{
  "num_attention_heads": 4,
  "bias": "none",
  "learning_rate": 0.00365
}
Each number is 500 + 40 x the weight over its row's rms, rounded and kept within 0 to 999. Layers, rows and columns count from 0. Numbers have three digits each. The size before them is the row's rms in percent of the matrix's.

# v: layer 12 attention value, 128x128, rms 0.101, rows 84-127, columns 96-127
# o: layer 12 attention output (transposed), 128x128, rms 0.0769, rows 84-127, columns 96-127
# q: layer 12 attention query, 128x128, rms 0.0475, rows 96-127, columns 96-127
# k: layer 12 attention key, 128x128, rms 0.0491, rows 96-127, columns 96-127
# gate: layer 12 MLP gate, 320x128, rms 0.0879, rows 0-5, columns 96-127
# up: layer 12 MLP up, 320x128, rms 0.0871, rows 0-4, columns 96-127
# down: layer 12 MLP down (transposed), 320x128, rms 0.124, rows 0-4, columns 96-127
v84 091:498498500540499477527516445458549548540471499546523491547526457544527490508527481495499477565477
o84 086:497547509443508511515515506478545478509399439480512492503500539475518527495557481541523486493537
v85 082:471542487528463499527510463565478478482515484539488538547527509514495509537515532479522537460564
o85 079:513457488542469471456516536509488499484505568485591557485461433461572527547501481498400523539524
v86 083:421480555543503499515550466451564569447505474510497471434549537454481503489459532466532486437472
o86 081:457488505509501490487527501498467543504498499463526506448454545524531426489463479525452447535522
v87 085:470525440553554458499446502512499519491431549552465602441494523506514513457504480477486478549478
o87 082:527502488484501527524469532527487420532522539527454521549452543431508493472493487543487556466511
v88 083:467511446514494481471537512453475467509493508523455476522474467511537486463471419526432538510388
o88 084:554484524456518560578568586526493513499475532532438528535504544538507464482465501501541495516466
v89 075:548499463474468505511499488539494534494470431491544499555489454455431492501543553464501502489521
o89 074:444535517514463444451470433495439504464517505410543535524492474546437529472519505435488442511516
v90 077:451489437528515533551528523509544571444454402483525469460510500510503500555527491475506517464510
o90 074:508491463516510556499467494515486531550558416465511544488506497490503486477510470564525554466496
v91 089:547453506443527495552457478586480487510459409514464468499557419580519567487501455491530500524494
o91 084:535488510489472540443547565476496477540470478498538489497528426514506563489460531558542487544517
v92 085:537476392470520539440488523544517456470554491469508472490516518462538459477531532491501490513542
o92 083:480468484528550483485499510517567467487438519476534465480518474525472475485509475434514508529521
v93 078:511449641509524525516519536519533455470467474471493508518454531513509542456487551460526530452523
o93 076:451446552496500492497406539501496507495421501457468513551511461442509524471459556560499495532462
v94 086:480465481548508515533471454456541517489463474447446472507477460502611526511539486476469523452500
o94 081:528536438479485443491499512491459497469484478435481500503543497492500421443491548624523514496508
v95 089:495585490519468472463420520490493405514474502422504547522508525528503518532456534560482458556481
o95 084:489444527508501466550530544519485410444504557524539487523552465464504524503484461499463525478539
q96 041:584450492535512501475486558503432580509656517481500509500512602538482498439458478575544509516523
k96 038:531518475540500434510406500525523472531474533532489518501486508496494442430514486549430574482486
q97 039:557467450477538467554533488478507484435499466520480472517508434380574513441474484483502534512475
k97 036:470571544459510540514452474511476499530567448454488521504510476498493540458434509575486550548473
q98 053:567461474495522472514485491542501422506474512495456520501496388414493482443492494504520478456498
k98 042:527509510493523549502571592517514516501548503468558502463503475503481521492429542494486578543481
q99 048:496469525550512542442528486558437566540558517422496504512529515509514442575493550470499531505477
k99 049:470504549438468527482454515514520580527499483518504535429551562509444492507454539552499519495503
q100 069:445478507508495572465500476561510528517448504577420491501555520501488494538512518438510457546492
k100 064:495459551555456466508490526536419543493502508518510482555505513427478485512551471537389443483529
q101 066:500529506469472529503476547483526484548407539556477524465575544493455491509483504515484495510512
k101 056:470559516505471437523576467462465471516385516485483476423553539463451473477535456557413462514510
q102 098:534489464460490488458492539515517484473399543477461584473496511509470493486473530434463486555523
k102 086:445502529505502469541497535534471537495608471488492459519495491499466485473577476496476490475508
q103 115:560440470556582454540513470471536538529543481471516439504440538510487520464490474563496577428492
k103 106:504433451441525522521500556508519491478498506516571484533464508551575491468553514528575497449500
q104 131:493494482582498531522462496508480531465594491521563502417577556487531546493458497487498515465507
k104 133:445508506520514498555592483532564510513533483484578489432402512596494474498540475452543519514432
q105 128:435499416507576481454584550511498524488511494527504472517548467523535475491422403473588466538461
k105 129:470639493564498487503543505534481474548520431517513538528517529494503546501467452497607527559504
q106 148:452517472559474519485446504502515530455470464501427507466512526505506518527537436536561477484521
k106 138:519517454493501581549487553505546519466473502522478502412492468505506552529484589540492527516412
q107 135:483370472492454519517495487539464441529536464521494519484416485482525549533516564483495551458493
k107 126:422431469534557471501530429507494461466534529498465525513546445499520527570515447558471534475471
q108 145:492484483527521442502499503486486533544492474466473474555549498516481523479518514599543512423459
k108 139:472493550489492494559539564508543474550549476481536468465537488435529448512512477554510502507508
q109 146:559548520557467514404477554540436487453492419528539459545381524489496550457502506474478526521475
k109 136:499515497528474529598491528474513467458527477505517578568439556488544551467524497479474478494453
q110 146:462536495522509479477489544419532471521515503519511442453420526478579504509441479510532481516554
k110 138:444510545522495548505486472448534476531441488490502531566420486486568583492499498569561468489471
q111 145:524468539418494472485520521482482448507551518438497469524486495524498605535535454498487485495379
k111 139:480450525511535513491465433486591409530504508486552524521537537557516494499513474447398492458458
q112 046:480461502418591489568509497518452532447503514502495467567499459434503481487469501496498498515543
k112 040:484505551491445470481444517474488526483541460438544524506520546539498470527500497528522414492543
q113 040:525513468465479478529552521449515424472475462555446458539509502477520575489475478521518543440515
k113 043:550564455491516501541512494479613401478449506530443428525539442477443507503513425420524426531506
q114 053:486525522425556475522502496502603530527429503510494473535475393466502553490507505470446531455536
k114 044:565478464475503459519574503534512430427511515459449532487499432523534515479424539475567546440496
q115 047:518536500517574478510435528444517484483515529435494512473447439478535501519510521563611569568498
k115 053:525493468435530527527521511481498466449433540465461498487496467485491567407464496470507490445477
q116 059:501524449499477521512463510538540515546542553491516487451523509550497413517544505528593486475526
k116 044:504530512539482536553557430452512452519426471511473417514540499497518447500512468444474437459454
q117 057:448498512549571499541529488451490510571485534503525476503523513582507436513505513536494468469522
k117 075:539517428395525537479462497418588482497422523540573535492495543550508509473453494505542551473493
q118 071:505500495471445426493469547492543460472438526440471601490401511532501457525550575501515555542558
k118 086:463507432503504428459602455485571439505368482459477495418495547514465567491460503515469490502514
q119 111:530437473530547421474452515514527581456559467451536510498403506531473523525433522463509511505536
k119 128:523460499459502499551444494529556516473550559547425481563479512513479452508442489468530529501466
q120 134:513462498467569489469539501491419497453521540429514560465574482562493497491442556538461475528434
k120 123:491530432504493513425466506549530519488539464432487521489502519578456464545521606469516487481488
q121 135:559436474538564490467508499472485458550461490496492499511515497520597510473519550504518506465480
k121 130:464492465475549497487536534431434424509497431542507507521457495533586472554542526459482433484478
q122 135:521495460532513545552515530463395452476461516479484517550447523494453498552496479518515414507439
k122 132:587478506514473509481489499451458492508427564444475473523445605519489571557514530467501477508505
q123 144:480562456472473480553450444508575474543527462455534479498531500434477464500476498481452549484525
k123 135:524599481594529508474479411463470516548477489506586535498420456497487465520507468518407439444468
q124 141:450551485436585535510495499441509466500518533518493563540526455520478515466469504516526439455468
k124 136:507478490498506454541407554420541461510446501507477547520546502534500498438535511594495411526486
q125 143:455585489461503500478511521526440433470557526482520541535501504514499504476526508509501490511507
k125 140:444485522554491496510488550576478480509440502461528555589472513451391571478499584479504515492524
q126 144:529491566489578445400449526483530526437533464504518462584534547515509542440514492504513477519466
k126 140:461482528564452536475463478502524531571547512471495478475460544547473480461486480475450518479490
q127 147:599509541552500527558435486588458524484445546425470526499545586468479498535543453508502494477528
k127 140:523493516505473447518482492519483599445471551506531407473495535495563506514555448537518498442442
v96 113:535477500462517518554471489479509512422497540535488457478389454497487486607529512553542473517518
o96 110:500506470433479497494445493529499565480525460483481526514514577470504530517479481501404543463463
v97 114:497483448518510547483459619457501493575480509495472526533566496407488472505438503484536530480432
o97 117:481473578548486531496493504564458491456512457510484477488478532537541560526539415457476533553523
v98 114:446447460498517438440512493466510530507447434577563511504521526541585553510564539538432533570475
o98 117:555453467610466518544437463482470451517485498440443502482502485412443386465497556446498452425471
v99 120:438516535449483466544578463497487540464505503436514556500469509488473515545577525535544505488486
o99 125:437467500500510472547440510547499526479543443493547475531497457539428455502400557481486473448502
v100 111:490544491491548435511451474504474566573478481470506549493526449486525405529444512434509554494469
o100 113:498561515562446517528530508465528450448468554465590558484441533432527557518479538490391448520486
v101 113:487537483461426434424423520496545463490517532488474448483490494567516460420520555493510451592469
o101 118:549532431520541512537460544580478456505514428530519543532499541457553559522505469491548500446524
v102 117:543517498462568506520504467497497475434470578533461476476526531520504506551468520476475412474519
o102 120:438474500557574446458430591581496503523587496504536508467510538430553516452443483523508488531436
v103 112:441490505561459422478471568499544494448470504477429463492447501491534509583525517508505526511505
o103 115:499485458556488562483479501581515502497499468614470473433475539467493516516501451447515483533517
v104 112:469516523429434540477439436529514464491461510545528497502462512505380501471483552477460551575469
o104 116:554401516571463442466477465523510423588468515499512516522528452500443497521489430516523489548507
v105 121:478436565500522518459484428468564481458474456496440442571459493459493436459442467484513520512441
o105 121:474564451477515521511488508461489469528531494498479544484466439539536446538582501499468560468574
v106 119:505407500522411459530459452418462525506443512520484469506478516487462477569481494564506473568507
o106 120:535572513589555484511564505518546565440529480610499474446487500551519487486525504487503450457543
v107 122:502443590496487547503512524460487494566504499487469473462496451538523531551550423441479513543542
o107 127:499493545501447451512438472471506518487560478538497549555494526544522493543541463551500448506446
v108 121:425510477478461482506529557523520508532462511499565496454416524491560477520457525475498436412542
o108 120:458507532475578533484408555504529537468497579467458530564524466515478582547536508444498507570496
v109 115:548453591467488488482510513475483479497468520479485474563452489534514490535518571458553519455447
o109 111:534506484497516500474464565465453508486527494537452455454497552474448509539540454532486430542595
v110 124:542589492530503517514539502529500482510458497467507451530501507584551532477500462499547530552527
o110 125:427479530415492520482504454499439477495541521559455482513500569554504517444480527478466510512481
v111 114:485545498479577505481433569595490449417522534532572535470479497504505531544483519484464535517477
o111 113:565505566511501510452522450563543529549451461483532442522465465466575516413524508480502472511505
v112 113:414525575472502497449513483438389462548479502446488526477489429495492525492492471471522471447451
o112 114:527465527510582527489501508571470463540533468561520500537514577476472448610521472513503473568477
v113 119:518503506493480465490521438538507454535443537512523500430526530575493513528451572512545452517481
o113 122:448528498502506512501461537395521539506471517502578465558413555456494459495492502555612512559503
v114 111:493531485565399472461522559449468522432477465404492532502488494512489405573465467533459502429402
o114 114:456470508499447480514497492436479537506488544524517505393528541505555465436529499454493510533520
v115 117:483503587530504435473498499500474536476477473523480509509528485547508468502423536522498453521508
o115 116:468480459500517567564521468553577470438527463492441411502471534444491487538559441484528503516460
v116 122:593509507534458499540557489514530483558490538461466579473503514516593477524502510436467533596543
o116 124:491503458500437481488548491587457521516521477436546441488530543459438509557470497521487539452601
v117 116:501498483496441536506458561439490523428576409594561543502488528532479541552525458435496468586465
o117 116:559516468524526441501458471497540461474437507483461467530428509477565457443583485530451559539544
v118 113:472500507533514508500517516411496515480550568500498448498546477514487493581525556458467519478526
o118 114:484487455515438485507565496483493499517560548485560487443502503415515511445446477534480513579484
v119 114:471587471465397443474476540455451539530481474425524425550460497435469552463507511433505475474469
o119 119:513472461505576526530429493531521512525469482446516476485532462487505526466420476562496549483416
v120 118:573444463466535543605460510519480484563486508423480458541471519474460452502537523515485509494522
o120 120:460521489512509467454480498498558482574481520534471494498500478488597492493442534522528485509549
v121 114:437481495463477439531479513430536496475520508491485541423486462557495514525513448401517472436495
o121 116:452538481526482538559532461551516512511506449548474508496552487531402555493542467470460519504474
v122 115:510481453493519551461504499502463545525483462552514520487466582456524503535560470488541474526581
o122 116:525522586557481500479459510467524449533510482510544558569523476507519497495486499491416518484435
v123 116:511471451499463517474566464488435517588501488518443509424460521491519523396461558536485459460513
o123 115:507572481546478476554458486555472431506535538561553488561464473483525464503497548520542477436512
v124 118:505484571484518459529456464624431586554460483526524500469553558497539522471519489533486507528473
o124 117:514513496514489561398558545466525504505557530457484546447455470477534440563473480519480470440493
v125 115:538472513527533438505526418428465557495471497461515526542478445493464555511529529464475571517511
o125 117:514516489466477506487514591459496462438538522510415499489559494413513517508544532495477429558444
v126 117:477440583555526566523470537549535497508429441480442448456455493536481540453559519467553509473444
o126 121:456505490494537471534529496477475474474580493529509460495477525518434557510472483479517561469526
v127 112:450419501509421502519451560542506492528538500493471531468570520581470529514480523458539475498502
o127 115:527537447451520465509430444527508472512512556473509552440471442487525522447498431584495536601578
gate0 102:513499496528544477480500443515532478517454452576546517487518504478497516536462551478494509521514
up0 099:502440566408555493571544534518458455511544490537509493595545505533522559400520543485528550509498
down0 098:561492457534503536514560518491492520405558515545523548496479570479429536523442526482484494459425
gate1 094:434566502518523481481503584504493542475547527531579503468436491559463440512503530488530527514543
up1 093:500498502580543464527469491526509476476518521473499451521503435494477518487499488452467408445493
down1 094:454546532524559489493526484472516482565554466586504489535482439505522495501506554554457524497467
gate2 098:511524545432498488494489517497505542553460524504489435461496513509496523528512473503519488470451
up2 093:472478458523554558510504466500555435459507533506462499466496455466499441535473499473474507521489
down2 096:513539561381502429567477531504476536463440535567400509488549570536505478456441522501526541539502
gate3 095:524471495567456464533530468505410443473440492499562541433489464425520448500523534487505499546447
up3 100:459572505503475462519499523535544545548400465568521446542502620531508505600471411474478478474476
down3 102:471486450495471513566521559499462503520515539510476574497546494449505521487488549469462562492466
gate4 102:474523524471549527486562460502510471552519456504504458530626568511440452477448433518555484583457
up4 104:505548584565497465486486530451478540503588495544438455506542539488497565477500476514511476556531
down4 097:561481446541480441488522536438541473534448480583525479591465439520529446476519448535459466508578
gate5 104:524526488447467424564481462555473467520421529537567485565588510499460511523488505527480532544532